Part of a small language model's weights.
Size: width 160, vocabulary 1024, 5.39M parameters.
Training: a variant of SOAP for these matrices, 165M tokens, 2521 steps.
Each number is 200 + 20 x the weight over its row's rms, rounded and kept within 0 to 999. Layers, rows and columns count from 0. The size before them is the row's rms in percent of the matrix's.

# layer 5 MLP up, 640x160, rms 0.0614, rows 352-395, columns 0-159
101,188,228,223,213,232,157,201,186,218,179,200,162,210,157,211,195,220,190,176,212,232,202,193,169,182,165,243,216,195,237,208,196,196,191,226,193,209,215,188,177,199,211,208,207,191,216,177,168,198,193,198,214,218,160,210,196,163,219,211,216,198,191,234,186,178,171,194,185,204,197,185,186,194,216,172,194,229,209,206,206,197,169,187,193,202,172,214,202,209,203,158,198,210,200,169,220,175,208,218,220,196,225,192,183,194,147,188,242,200,186,221,174,220,179,196,196,208,191,226,224,202,184,197,205,189,172,173,219,150,193,219,205,247,239,201,191,180,232,225,212,204,223,209,199,199,194,202,189,197,204,215,180,214,237,223,165,207,183,208,193
102,185,181,207,198,226,195,183,198,195,196,226,186,186,194,189,230,211,219,204,184,216,220,210,198,232,191,178,172,200,204,185,212,176,233,219,172,245,207,219,188,218,186,214,182,190,231,186,206,187,182,220,209,211,217,218,222,192,229,180,154,217,192,218,192,214,188,187,200,196,228,199,234,178,199,199,182,184,178,235,172,219,188,207,196,185,199,186,203,197,220,181,197,222,199,235,210,226,182,213,182,223,188,245,187,195,185,168,216,242,208,177,201,175,158,164,187,211,211,219,167,220,180,201,171,194,179,183,185,209,188,209,237,236,219,192,236,157,223,199,227,192,229,232,215,190,197,218,204,209,222,194,183,179,221,228,219,172,184,176,173
091,184,188,174,219,206,242,236,196,183,211,218,197,208,156,218,234,190,254,190,192,205,224,214,216,177,263,201,222,204,157,228,222,229,187,180,169,206,185,205,204,162,190,200,182,212,215,204,189,162,192,168,177,199,204,186,206,190,218,217,173,212,216,217,222,227,182,169,229,206,202,181,181,192,228,209,182,179,190,218,222,227,183,175,221,212,180,175,218,163,218,206,190,229,204,180,176,192,210,206,198,194,211,205,188,181,201,170,234,205,163,186,166,208,201,189,195,205,199,219,153,174,194,176,201,200,193,235,214,201,202,174,219,181,186,216,219,210,190,173,222,203,200,200,202,218,189,200,194,217,196,206,184,184,183,190,175,217,228,213,202
104,213,195,199,201,176,190,214,213,194,219,161,156,210,202,207,171,215,193,196,181,161,179,213,202,242,201,178,193,234,200,199,220,221,194,200,198,204,223,164,227,200,211,201,160,228,202,196,191,208,178,190,216,203,196,204,201,211,192,217,184,240,157,188,226,218,194,179,231,200,174,226,209,247,208,209,186,196,201,216,182,257,205,226,178,199,222,177,238,208,193,208,201,188,200,219,232,209,191,213,179,214,196,201,221,194,216,204,196,218,215,199,182,200,231,213,186,174,210,214,226,191,201,211,216,169,163,193,187,240,254,206,200,176,188,220,186,206,217,228,198,188,226,203,185,235,155,209,224,196,179,201,182,207,169,177,216,170,214,212,221
097,210,207,192,196,157,217,210,226,196,217,229,200,212,230,168,239,190,226,206,201,196,228,169,213,186,219,209,176,235,180,184,190,220,226,216,218,183,228,180,206,173,217,200,222,234,234,155,174,197,235,203,213,211,194,192,167,188,200,210,189,183,222,183,171,177,195,188,196,218,204,182,214,171,199,218,187,175,213,173,175,213,235,186,203,206,235,221,214,205,180,177,211,192,213,190,203,182,204,205,196,139,206,219,196,205,179,207,196,218,194,217,208,198,171,213,234,172,173,219,177,182,184,232,216,201,210,175,181,193,209,185,197,232,200,154,177,222,204,241,184,170,186,182,206,206,204,208,209,210,209,189,180,196,191,239,190,194,219,232,219
097,218,229,235,204,222,204,198,170,188,227,219,210,192,201,223,195,211,219,219,229,201,157,221,168,163,205,229,188,222,192,190,181,206,188,219,203,209,207,179,221,194,233,187,172,183,199,189,178,210,177,189,205,169,212,201,180,226,208,207,222,234,180,199,191,254,191,211,220,184,217,200,200,209,190,165,196,207,209,197,206,171,216,202,218,228,195,215,199,213,200,212,214,174,201,166,220,194,232,188,231,184,200,186,184,231,191,223,191,223,165,192,206,159,206,215,179,176,190,196,184,174,199,202,216,227,192,169,179,176,192,227,237,182,175,216,176,202,225,187,197,183,183,227,214,193,180,205,214,231,247,217,194,216,212,229,169,167,243,183,183
104,169,216,154,164,196,186,183,206,200,205,207,172,207,180,247,221,200,186,212,231,220,208,191,201,187,196,209,257,183,198,208,217,229,202,213,161,184,215,211,204,185,202,218,173,177,219,177,226,203,206,164,220,199,197,210,197,209,193,215,174,211,219,138,234,210,220,209,212,204,215,208,198,211,220,189,191,169,224,188,217,165,224,220,175,197,208,183,216,194,188,167,168,235,211,193,193,177,204,223,191,236,209,193,246,207,210,201,201,169,187,172,182,209,197,206,210,257,193,200,202,192,197,179,180,207,174,176,206,196,213,183,184,193,220,199,187,192,189,242,195,192,195,201,223,162,190,197,204,209,166,186,203,197,208,176,244,223,192,189,196
092,170,202,197,215,229,246,231,252,207,232,195,197,176,185,191,211,179,225,198,210,200,207,178,203,194,220,197,219,218,179,207,229,199,179,211,183,188,199,199,183,213,196,198,247,206,163,198,185,169,216,189,196,235,178,200,207,182,178,189,218,210,190,216,192,184,209,190,174,159,162,144,230,169,220,174,201,190,215,191,210,186,207,181,188,225,187,218,192,196,201,204,164,211,160,179,172,189,202,188,154,193,230,227,206,194,184,177,200,225,214,196,216,213,214,207,188,252,216,202,179,229,196,194,223,186,180,198,208,195,232,207,202,185,185,195,217,202,173,179,209,208,233,222,169,198,215,159,209,182,204,218,199,198,196,183,226,214,234,193,193
099,175,199,183,203,179,197,214,190,195,202,170,201,215,213,154,168,195,197,195,195,184,186,222,193,193,201,191,173,169,195,199,179,228,188,172,196,188,220,184,211,195,231,174,223,175,190,210,212,232,220,205,200,209,224,211,224,164,191,173,190,207,207,174,221,225,180,200,233,181,200,224,190,181,196,209,179,192,184,183,221,150,206,230,189,246,205,187,186,180,222,215,196,224,213,229,208,191,204,196,197,183,204,199,185,183,210,173,202,210,237,179,217,221,205,178,228,197,219,206,206,238,184,146,152,225,161,196,190,163,199,191,217,203,178,229,219,204,217,219,211,181,197,167,234,194,250,210,226,194,197,238,191,196,217,198,203,191,212,202,168
093,181,192,205,211,177,210,173,193,201,249,194,201,224,217,193,213,210,210,171,219,191,192,176,186,142,227,198,180,200,217,221,181,208,198,220,204,199,212,189,187,185,165,208,204,183,207,177,181,204,182,221,167,187,187,212,225,200,215,208,196,209,238,205,220,236,208,225,200,204,190,194,200,199,190,246,182,178,198,195,204,245,209,182,183,192,216,205,249,193,153,175,193,203,188,181,178,204,195,187,243,202,213,169,205,221,193,190,213,186,240,190,199,181,198,175,189,154,213,209,184,175,233,195,231,203,170,208,247,182,219,180,193,165,209,220,207,165,217,197,170,224,203,173,217,187,216,195,224,232,194,227,220,213,187,195,186,184,185,185,188
105,212,161,212,214,183,184,206,208,202,223,222,209,197,190,215,169,246,212,211,192,206,183,197,214,189,175,231,191,202,184,199,223,190,204,205,175,173,223,208,233,210,176,221,225,219,193,205,229,183,197,211,204,220,200,188,204,155,214,201,228,203,216,233,174,168,202,214,156,173,186,204,166,197,190,228,190,219,189,225,221,207,143,183,200,203,239,222,185,168,177,244,201,196,207,174,199,228,215,210,226,187,222,202,210,218,206,194,190,202,174,232,215,212,192,203,236,188,188,209,197,200,185,163,189,202,214,174,203,185,209,211,186,160,171,214,208,178,192,233,179,166,201,195,182,178,217,233,204,204,229,198,189,186,216,244,181,212,166,202,200
105,215,212,214,217,208,201,172,205,170,206,196,224,205,195,185,243,224,168,203,218,196,193,222,186,212,189,213,166,185,190,185,216,186,226,227,198,200,158,224,203,223,237,160,215,224,193,202,218,206,192,206,171,196,161,190,188,174,164,205,190,183,189,187,212,214,193,177,215,175,211,166,187,189,198,213,223,209,235,222,206,171,188,198,213,246,202,227,220,220,161,185,214,222,154,195,215,213,191,171,180,187,182,182,204,181,189,168,185,223,206,204,238,188,197,178,204,168,201,177,224,213,206,192,201,220,218,206,178,180,198,175,175,207,185,205,207,186,208,226,184,202,214,206,210,163,204,142,216,168,198,229,209,220,179,202,187,164,196,187,177
091,189,208,229,170,210,185,173,219,173,227,199,177,175,239,199,185,178,201,186,213,214,200,215,223,173,207,180,189,222,206,236,204,195,207,198,223,140,199,178,216,198,214,201,166,227,204,191,199,187,209,209,171,196,179,231,178,219,223,203,203,198,203,267,174,200,189,223,206,220,218,207,220,178,216,182,178,218,193,177,172,221,201,203,216,236,155,213,247,205,200,174,184,209,210,179,192,192,211,180,173,211,194,191,183,209,221,230,201,206,191,216,199,224,205,205,188,193,181,229,186,233,210,178,186,230,240,201,189,225,204,193,212,183,172,210,195,203,230,202,178,209,184,148,192,216,167,185,179,196,207,199,204,187,180,199,218,215,165,212,180
107,213,190,197,197,191,233,212,210,169,188,181,167,176,197,236,202,189,238,209,245,200,192,173,243,219,237,222,199,216,188,205,187,191,206,195,199,210,182,175,191,230,203,173,199,186,203,174,207,211,190,188,183,215,213,235,176,189,228,176,192,213,185,192,229,211,214,218,173,189,219,210,193,219,207,171,200,187,183,174,143,167,186,197,197,216,184,214,186,191,179,190,212,200,195,202,201,178,184,194,201,224,173,234,231,210,211,179,171,217,189,201,173,213,224,221,195,211,187,191,217,187,205,243,238,178,212,166,220,190,184,194,170,170,212,196,207,185,204,214,200,200,170,180,190,204,164,149,184,193,196,173,216,195,174,183,226,173,168,196,163
090,195,187,176,222,158,192,211,203,198,215,174,196,193,225,202,222,193,202,197,187,206,198,222,187,191,225,189,237,204,192,189,173,190,194,216,200,211,205,201,199,183,219,181,222,209,216,162,220,216,210,172,206,246,198,181,210,187,216,232,179,235,206,188,190,188,217,230,224,234,204,213,207,205,229,202,203,203,227,181,180,222,229,220,162,193,184,204,177,209,174,225,198,212,217,228,226,234,219,224,213,218,193,194,184,176,244,218,191,183,240,191,223,189,193,179,198,212,183,208,187,219,197,168,231,181,151,209,202,202,205,177,185,218,217,218,195,153,171,175,212,176,204,202,206,217,250,229,159,174,207,185,202,193,181,180,213,166,211,178,216
101,167,219,179,209,208,123,232,195,187,181,164,164,199,198,188,202,211,213,199,209,219,176,175,231,208,151,198,200,220,200,228,205,203,204,214,226,222,219,238,222,227,181,162,196,224,226,195,177,218,237,224,192,189,199,231,166,218,212,197,218,208,191,190,180,201,247,187,202,197,212,228,216,185,209,205,173,195,201,220,210,186,197,204,213,208,219,159,217,223,191,223,204,218,200,196,209,203,175,206,211,228,216,206,215,206,217,216,191,227,205,205,201,225,181,178,219,227,235,182,204,179,231,198,199,166,181,197,176,205,228,192,158,182,182,193,213,199,187,188,188,187,207,217,213,184,206,221,196,178,238,210,198,223,188,183,197,227,207,181,227
105,214,222,170,184,202,192,197,172,202,189,206,175,221,195,213,203,223,203,203,189,219,225,207,199,189,187,235,186,202,213,225,228,191,205,173,213,228,175,185,195,171,194,155,162,197,231,208,182,201,215,192,186,194,203,190,175,180,173,200,197,206,235,204,168,153,171,193,176,207,194,161,241,199,220,188,197,190,185,210,216,195,222,199,196,187,186,182,171,211,172,201,193,221,211,199,204,167,243,192,242,159,224,174,194,218,212,215,211,209,219,247,188,208,189,214,197,195,217,185,216,199,204,205,209,190,226,189,197,185,211,221,186,164,198,220,199,215,171,198,235,238,188,183,221,188,197,164,209,197,234,163,230,222,251,193,194,217,209,221,209
109,218,196,179,197,204,225,175,203,198,166,190,182,180,194,196,197,170,182,201,162,237,205,211,183,173,187,197,210,205,204,227,228,196,226,209,261,187,175,237,194,265,218,219,202,256,200,194,182,187,198,169,209,202,197,212,217,236,190,195,175,169,187,226,221,217,193,190,205,212,240,196,222,201,207,223,190,213,200,200,223,200,198,198,220,178,204,225,174,206,208,175,198,188,235,212,216,212,161,206,224,203,181,191,194,170,207,211,202,180,181,189,216,200,190,188,231,193,183,177,188,223,195,211,188,224,207,220,174,160,182,180,187,216,152,203,183,188,184,226,193,217,170,200,206,195,213,227,172,172,212,205,219,203,207,239,209,204,202,212,176
094,223,217,233,210,158,215,218,218,221,189,166,208,191,195,237,201,212,191,166,209,206,189,228,182,191,217,193,187,168,176,167,173,196,217,196,231,208,171,224,211,223,201,184,198,202,173,166,200,217,200,196,219,160,197,187,178,213,182,199,192,187,160,211,151,189,226,220,202,212,240,182,179,198,212,213,167,220,186,215,183,193,205,213,180,196,213,220,236,181,206,201,181,195,196,187,237,217,207,185,237,207,173,192,227,207,158,223,220,210,213,203,195,203,167,184,217,221,242,210,179,192,198,210,211,201,165,207,180,220,206,172,196,215,173,227,157,180,209,205,196,194,218,204,222,235,181,222,220,177,202,171,217,202,184,216,208,213,187,177,190
098,202,203,210,210,186,157,237,207,198,208,166,175,188,200,245,158,202,186,204,155,213,173,187,182,217,209,209,219,237,215,182,191,208,211,216,181,170,215,207,193,191,199,216,203,227,186,224,194,164,191,221,205,183,175,192,220,227,229,204,198,215,191,225,194,234,239,207,214,214,202,221,199,207,198,237,226,198,194,229,215,185,209,209,176,192,205,190,193,205,210,200,232,205,209,224,216,174,186,189,220,202,220,202,196,186,181,195,208,171,208,185,158,203,188,199,170,253,199,202,147,186,219,221,231,178,174,196,180,186,183,180,213,233,201,203,179,200,177,241,171,207,192,189,213,175,208,180,206,197,220,167,192,238,227,219,191,205,165,198,187
102,187,227,252,197,211,225,216,185,205,184,187,195,186,199,176,183,207,168,184,219,242,203,200,192,194,187,207,215,204,195,213,186,199,178,228,182,175,205,227,175,181,177,195,229,174,184,226,196,209,199,211,228,169,206,197,205,181,185,217,222,205,177,217,225,211,193,162,216,227,211,153,200,147,191,215,205,232,186,177,204,195,172,201,199,186,193,188,203,196,185,199,186,150,219,192,201,203,194,190,207,172,197,189,196,150,198,196,223,237,225,197,202,196,176,195,196,187,209,214,201,231,219,175,187,210,218,186,154,178,219,191,249,206,156,230,184,208,233,214,218,171,206,221,194,195,199,174,173,194,225,201,190,161,219,207,216,211,195,188,170
104,205,198,180,180,196,217,203,188,173,213,211,233,201,201,184,197,164,187,197,212,229,223,186,204,237,197,231,161,205,228,185,191,190,204,178,168,226,186,205,193,201,192,214,187,180,197,179,220,201,188,181,194,186,190,243,197,192,202,194,250,230,182,219,177,219,214,179,184,194,225,216,188,195,177,175,182,188,200,235,225,195,216,205,189,237,193,232,201,203,188,232,215,212,204,223,199,158,212,174,191,212,209,194,206,213,194,210,187,223,170,214,168,182,209,209,244,249,192,223,179,223,212,198,167,230,211,192,236,209,200,166,201,177,225,187,204,216,208,144,213,175,232,191,195,208,186,184,213,152,221,206,216,213,188,217,216,222,203,182,211
098,230,167,223,195,219,192,230,191,206,184,208,198,244,209,217,212,219,217,184,233,212,209,184,221,178,236,183,226,187,181,229,211,168,194,199,203,227,180,220,188,250,179,220,217,194,206,232,203,186,229,185,200,190,164,207,201,194,206,156,193,207,184,190,203,220,189,216,186,201,193,184,204,211,170,204,261,193,206,171,210,214,234,164,216,220,190,214,210,171,190,232,208,199,181,209,242,204,191,232,225,180,168,188,243,223,194,226,211,199,211,219,207,213,191,210,217,222,178,188,220,178,213,244,208,190,215,219,196,191,182,216,200,216,214,215,199,226,207,205,168,232,180,201,207,201,220,180,225,190,207,200,207,159,184,178,196,208,184,210,233
089,198,223,236,206,211,218,188,166,192,195,220,220,192,205,169,205,209,222,232,170,194,239,195,197,209,209,200,209,197,185,172,195,250,149,234,183,198,207,165,192,220,227,225,226,237,210,207,217,230,179,206,219,199,209,188,192,194,188,221,219,191,174,186,231,163,219,221,189,199,205,191,193,175,189,189,192,213,204,191,220,202,208,187,211,205,185,176,189,204,164,208,198,170,166,186,207,189,204,218,189,178,187,242,247,163,232,201,211,227,243,209,238,212,218,186,201,179,167,215,188,219,215,186,196,188,218,181,160,207,176,215,203,181,186,181,214,170,203,195,205,178,202,223,220,185,215,240,182,191,174,193,204,202,220,185,223,215,197,194,223
098,183,210,175,176,204,199,220,205,175,214,197,224,204,195,187,214,227,218,196,213,188,206,167,179,204,219,223,176,189,161,196,181,162,165,161,189,184,191,233,225,209,207,219,220,176,212,207,162,204,179,208,220,207,179,202,217,192,212,162,202,167,164,217,208,225,207,191,193,203,197,217,205,201,190,239,183,214,212,194,234,233,218,218,222,186,211,160,199,169,210,158,185,188,197,180,196,223,215,192,176,211,182,195,209,204,185,206,211,184,222,186,197,199,181,193,191,209,251,173,214,214,195,207,222,170,159,199,198,204,226,157,217,190,209,164,195,173,228,189,207,184,180,218,226,178,174,227,183,224,241,208,200,206,178,190,217,210,187,205,158
086,179,206,206,249,195,199,165,163,235,203,211,204,213,212,201,234,186,211,219,204,201,233,186,197,208,208,167,205,204,223,206,204,209,188,184,209,208,200,204,196,173,203,224,232,238,181,197,198,194,232,201,173,235,221,246,207,199,207,200,211,241,181,226,195,179,177,214,210,183,214,198,180,189,180,198,231,195,227,201,219,200,193,209,183,218,171,191,220,163,215,232,208,212,201,188,192,198,226,218,198,202,213,204,235,159,223,184,189,195,184,216,204,195,167,225,199,242,181,197,208,201,187,207,176,233,180,213,214,217,232,214,169,198,229,219,176,215,198,188,196,204,222,150,175,223,144,230,192,178,224,183,213,221,173,196,217,218,213,199,214
109,220,188,164,178,220,213,197,186,221,183,197,211,221,171,214,232,184,233,218,185,200,227,195,187,203,217,185,201,174,158,199,195,186,205,216,220,180,189,162,197,171,184,189,181,209,181,184,207,165,185,214,163,186,191,217,159,240,201,198,225,215,224,194,214,204,191,167,229,199,197,189,224,195,153,203,203,178,194,195,204,174,175,217,178,218,245,187,204,193,183,196,177,180,187,199,205,204,200,170,221,199,211,185,196,230,244,221,183,201,210,205,186,198,188,236,155,194,200,151,208,236,182,225,179,215,143,184,222,208,171,226,175,200,194,200,217,199,221,201,198,186,183,201,204,202,184,189,205,192,193,200,173,164,191,188,192,180,187,219,179
098,192,197,174,189,223,177,188,231,200,208,212,208,237,205,211,172,225,182,198,198,180,222,208,220,216,179,212,178,182,217,233,171,165,199,209,166,190,176,207,235,239,168,193,147,186,180,189,226,188,179,238,175,184,183,182,192,190,206,201,179,197,195,223,210,218,190,222,201,222,202,193,223,198,199,209,216,199,181,181,194,183,206,208,192,236,211,215,150,212,200,181,200,201,193,174,197,169,225,166,203,212,209,237,188,192,198,202,186,217,191,188,184,172,174,220,181,239,168,222,201,196,144,223,185,187,173,148,179,203,230,193,206,210,188,171,192,191,164,197,223,215,179,176,210,193,196,191,210,196,213,184,193,169,217,220,210,216,206,210,219
099,195,203,222,205,213,235,207,223,208,215,214,213,187,187,209,205,242,229,205,196,203,213,189,196,252,177,216,216,201,221,183,229,223,196,235,218,178,218,192,213,186,229,175,223,159,187,186,177,190,202,201,211,243,227,224,182,198,227,178,206,195,195,179,215,198,239,206,173,186,181,234,223,213,208,220,222,212,199,203,156,203,199,186,152,202,184,208,204,215,180,193,206,226,204,189,196,209,230,217,199,205,204,213,210,175,194,183,208,175,180,191,166,235,210,176,196,181,234,178,180,211,222,173,200,241,228,233,210,223,174,214,184,233,233,222,183,199,233,208,194,192,164,178,194,206,187,186,171,177,165,189,205,210,176,219,208,194,213,206,206
102,190,211,215,183,167,218,198,198,196,201,184,202,172,209,177,227,234,231,180,188,194,196,186,167,202,192,184,206,181,205,214,221,220,193,154,233,172,177,215,174,189,232,200,172,196,199,197,215,183,202,192,172,172,204,174,190,195,189,209,201,193,203,208,194,227,207,193,202,209,182,190,208,196,202,236,206,180,199,228,193,187,190,208,177,213,188,209,166,224,204,204,174,192,214,209,194,204,177,160,185,236,194,219,201,253,150,195,189,221,183,170,195,234,193,204,193,221,184,208,223,230,166,170,168,176,199,232,220,189,194,174,166,193,211,185,221,224,169,171,173,223,228,170,188,180,180,187,231,247,216,205,197,209,183,229,190,175,189,189,185
100,185,227,137,207,193,176,179,199,200,171,236,217,205,224,219,208,217,227,209,195,171,224,202,202,207,216,198,186,173,189,180,207,202,197,196,181,197,207,187,225,205,172,208,189,189,183,194,211,193,197,198,197,198,173,220,205,217,212,199,205,175,234,188,201,230,201,183,192,189,202,227,194,184,206,233,177,228,196,222,228,178,181,188,254,217,254,146,184,198,212,169,189,167,197,200,157,203,176,208,203,205,215,184,191,200,216,218,215,213,178,217,200,184,190,196,228,164,191,214,233,210,219,229,225,219,210,209,224,218,188,187,185,208,158,192,229,229,197,183,207,226,205,214,231,211,163,181,195,202,172,200,233,207,229,190,188,182,226,209,173
113,231,219,173,185,207,170,182,220,184,233,213,192,197,181,170,222,196,170,201,161,152,235,203,182,192,193,199,183,176,198,207,214,212,222,225,214,210,183,206,212,181,227,218,214,211,170,254,235,193,191,201,186,221,179,217,164,205,218,233,186,211,196,207,227,203,217,182,190,226,232,212,200,171,209,222,195,195,214,182,186,215,227,171,177,168,212,191,239,162,195,208,229,200,158,180,199,229,175,197,218,207,193,183,181,216,186,190,196,196,190,196,223,184,220,203,179,181,195,200,177,196,206,191,197,181,170,193,201,186,199,190,188,215,234,191,174,204,188,212,202,197,219,161,163,205,205,201,247,208,170,195,209,159,184,172,202,232,200,216,199
105,214,192,217,222,207,202,190,193,187,204,214,228,207,176,175,185,201,211,167,225,191,184,204,257,227,215,199,196,191,236,203,226,178,230,160,192,202,206,175,238,210,205,180,187,189,201,196,207,194,207,221,172,194,217,180,232,193,220,200,164,231,232,187,146,213,164,217,197,181,211,179,206,172,172,200,206,225,211,150,203,205,224,211,201,170,186,172,183,230,179,172,179,195,188,179,169,199,210,187,185,204,232,220,183,204,200,196,213,200,203,212,184,190,221,223,205,196,212,237,177,197,211,191,211,193,185,208,204,193,191,145,193,194,203,190,208,209,176,215,228,171,218,204,212,213,204,204,174,184,202,159,187,216,186,217,157,200,161,180,176
104,209,160,214,197,216,229,219,197,194,201,199,160,235,206,188,215,213,167,208,186,172,228,161,220,196,198,199,188,203,207,173,205,221,224,204,210,223,243,209,188,221,201,221,227,254,186,234,171,195,188,197,201,212,199,217,182,203,231,213,223,187,221,215,192,196,200,240,177,218,175,229,221,209,186,221,186,217,208,198,190,201,208,192,198,186,168,163,180,202,222,174,234,222,195,184,197,225,177,191,204,186,206,218,183,210,186,171,206,201,227,181,202,197,218,201,207,221,235,200,233,224,233,218,176,190,205,214,217,203,203,180,176,178,232,209,202,204,185,197,202,205,198,221,225,179,168,174,199,227,191,230,179,171,242,161,178,188,221,225,226
096,188,230,195,211,217,216,195,211,200,187,196,187,206,199,193,196,184,210,223,216,192,189,212,207,211,200,184,179,180,200,165,208,192,218,230,235,187,251,189,215,201,188,211,179,202,224,195,187,189,220,217,140,211,195,228,190,159,184,208,160,159,210,199,190,213,167,190,167,183,194,195,212,210,216,185,172,249,166,210,214,188,197,208,192,193,185,204,190,229,184,187,219,140,206,167,180,197,231,217,155,175,187,210,193,183,168,170,192,184,202,201,167,241,166,160,230,196,206,212,194,216,242,208,179,207,170,184,200,196,195,197,193,225,207,209,206,213,189,176,212,224,189,204,189,210,214,206,206,220,208,196,187,184,204,211,193,240,190,207,171
101,203,208,194,193,200,213,186,156,199,163,236,209,220,194,188,161,202,180,200,213,222,189,182,191,209,227,174,220,182,201,170,209,166,179,235,234,186,180,232,202,199,205,152,213,189,200,216,211,181,201,161,188,175,224,189,175,185,180,184,234,185,196,196,177,164,178,199,219,211,187,187,198,222,193,180,211,210,196,215,213,218,206,214,207,188,209,180,190,219,186,220,179,160,209,216,225,212,219,240,171,219,224,167,184,192,193,221,181,165,217,186,178,219,221,218,215,203,211,188,168,202,198,202,202,206,148,200,174,196,206,219,199,209,158,212,197,241,212,203,227,158,168,208,211,200,194,233,216,177,195,198,193,187,227,218,183,186,203,231,200
098,181,207,185,199,194,161,222,203,186,209,177,207,229,220,220,217,170,189,199,240,201,198,200,215,208,176,196,204,194,214,242,226,194,204,183,224,224,176,165,217,164,177,223,199,197,200,181,179,209,185,176,216,196,174,213,208,181,197,195,177,221,203,218,204,213,244,214,183,185,209,215,179,172,209,220,229,202,190,178,203,180,186,236,164,244,209,225,206,223,236,186,195,184,235,245,245,187,200,200,154,192,210,179,198,198,213,202,188,227,179,218,226,214,203,221,204,197,195,200,217,176,174,209,157,187,203,201,201,179,178,214,202,207,226,183,182,163,217,188,212,192,198,209,196,204,217,186,166,239,246,168,179,211,222,219,198,198,187,194,193
108,181,220,211,194,207,196,207,217,191,204,201,218,189,188,185,195,216,227,218,184,233,174,248,195,190,171,208,206,222,210,206,228,230,166,220,198,198,185,232,188,214,173,171,194,188,207,203,214,213,167,215,182,198,167,210,213,183,220,221,195,195,193,190,154,215,224,200,186,211,214,189,210,214,198,228,229,192,198,206,180,206,169,191,210,195,208,176,203,171,146,173,214,187,202,206,228,165,224,235,231,233,205,183,162,210,173,228,222,206,194,208,225,178,202,178,179,204,187,194,190,152,201,190,178,215,200,236,204,221,226,235,234,173,196,243,194,185,157,220,171,186,209,186,213,189,196,193,196,218,205,221,207,184,171,233,200,215,209,208,189
089,190,165,167,176,190,191,237,163,175,161,218,188,205,208,215,231,206,191,208,188,213,214,178,197,216,200,193,199,257,208,231,200,172,206,196,235,204,232,262,208,207,212,174,191,168,207,194,210,221,233,197,191,192,200,208,192,240,214,192,214,193,221,182,206,207,188,220,235,231,196,173,210,207,223,210,176,197,210,178,172,198,244,197,211,181,174,207,187,166,195,201,230,181,209,206,213,225,226,171,201,207,199,202,212,218,194,204,212,178,177,183,187,192,171,176,211,209,229,196,221,197,174,196,197,206,180,223,202,181,227,202,207,196,178,246,210,170,184,174,187,197,212,221,200,174,184,195,219,215,202,230,195,194,215,188,221,236,226,174,225
096,155,182,189,216,204,228,166,200,207,190,204,199,228,168,257,206,211,188,192,174,180,178,203,222,223,172,169,213,207,166,203,197,195,212,212,188,193,178,206,172,177,236,177,210,224,226,208,194,231,189,207,165,201,209,171,199,191,213,183,204,216,148,197,224,187,208,193,205,208,187,203,198,199,181,179,204,194,222,189,185,155,240,165,201,208,186,172,220,183,214,171,224,194,213,194,185,216,168,205,209,188,198,206,216,204,180,233,243,200,207,212,186,209,192,215,203,225,196,205,193,178,228,222,204,204,163,211,211,174,190,181,201,193,213,237,178,170,218,211,200,191,209,223,207,195,168,177,184,192,254,227,248,194,205,177,204,194,186,203,192
100,224,174,186,191,180,185,224,154,202,221,206,193,196,210,190,168,229,181,191,170,186,222,209,197,202,203,240,227,191,188,216,208,192,207,162,215,160,224,192,211,183,200,173,205,221,200,202,237,222,253,229,192,198,216,230,227,186,235,193,180,201,222,229,191,170,206,189,190,209,211,196,186,196,174,193,217,211,178,224,202,214,175,207,206,176,184,186,186,211,225,203,232,201,189,217,182,220,205,220,169,182,202,218,191,191,184,173,197,239,219,211,212,200,197,208,210,215,229,244,177,225,192,216,190,200,197,199,237,145,181,185,229,241,205,221,228,199,231,215,206,186,187,185,185,192,206,146,202,187,205,160,193,187,205,200,213,193,205,214,190
106,185,180,160,206,217,169,241,229,218,187,171,201,185,187,206,204,213,228,206,206,232,219,218,171,176,187,199,201,203,171,163,220,196,193,218,246,211,172,207,213,199,196,237,214,204,213,202,198,175,204,181,178,196,198,197,232,191,163,156,191,193,198,206,207,198,198,216,191,213,200,200,174,208,198,199,189,173,194,235,209,188,205,196,184,180,183,191,224,191,226,206,168,186,151,186,229,185,222,207,224,204,194,221,175,234,195,252,188,233,237,192,187,210,176,239,245,192,232,212,222,199,186,172,238,207,207,208,199,175,178,202,225,187,213,195,201,221,184,211,214,189,199,178,180,188,198,186,211,215,199,172,192,196,210,201,246,196,170,184,219
094,200,180,201,226,188,189,181,198,211,209,175,223,215,200,194,196,187,210,227,209,182,177,200,199,198,177,195,221,215,220,154,213,173,229,189,185,206,176,223,208,152,187,204,212,196,197,207,195,202,177,220,174,192,211,203,218,206,196,214,239,204,234,201,206,190,197,211,186,153,195,180,201,161,198,200,192,212,160,225,181,191,213,160,198,212,187,196,240,212,228,188,194,200,192,182,178,199,169,229,170,219,212,197,178,229,194,189,191,194,219,232,160,216,190,214,196,194,218,182,187,225,180,173,165,242,225,199,203,237,184,178,237,182,220,215,185,202,224,205,235,222,146,191,204,214,188,161,187,191,231,209,218,201,166,201,211,225,205,172,211
098,176,184,204,179,208,218,212,220,199,205,214,211,207,171,206,196,210,212,173,193,185,210,199,165,205,185,166,210,204,226,178,174,216,206,182,190,208,203,200,234,172,222,214,189,187,197,204,206,197,215,172,207,168,207,201,190,204,213,188,197,211,198,194,208,202,217,223,199,235,197,167,222,216,206,211,193,176,228,196,190,148,174,195,199,223,187,177,187,187,171,226,175,204,217,190,238,185,199,199,182,203,178,183,223,208,214,176,226,220,226,164,207,236,169,208,181,181,223,228,216,188,177,217,200,227,214,200,184,219,249,159,198,171,234,200,173,180,204,157,173,166,199,190,212,218,242,173,206,206,196,191,231,159,213,229,203,212,236,189,165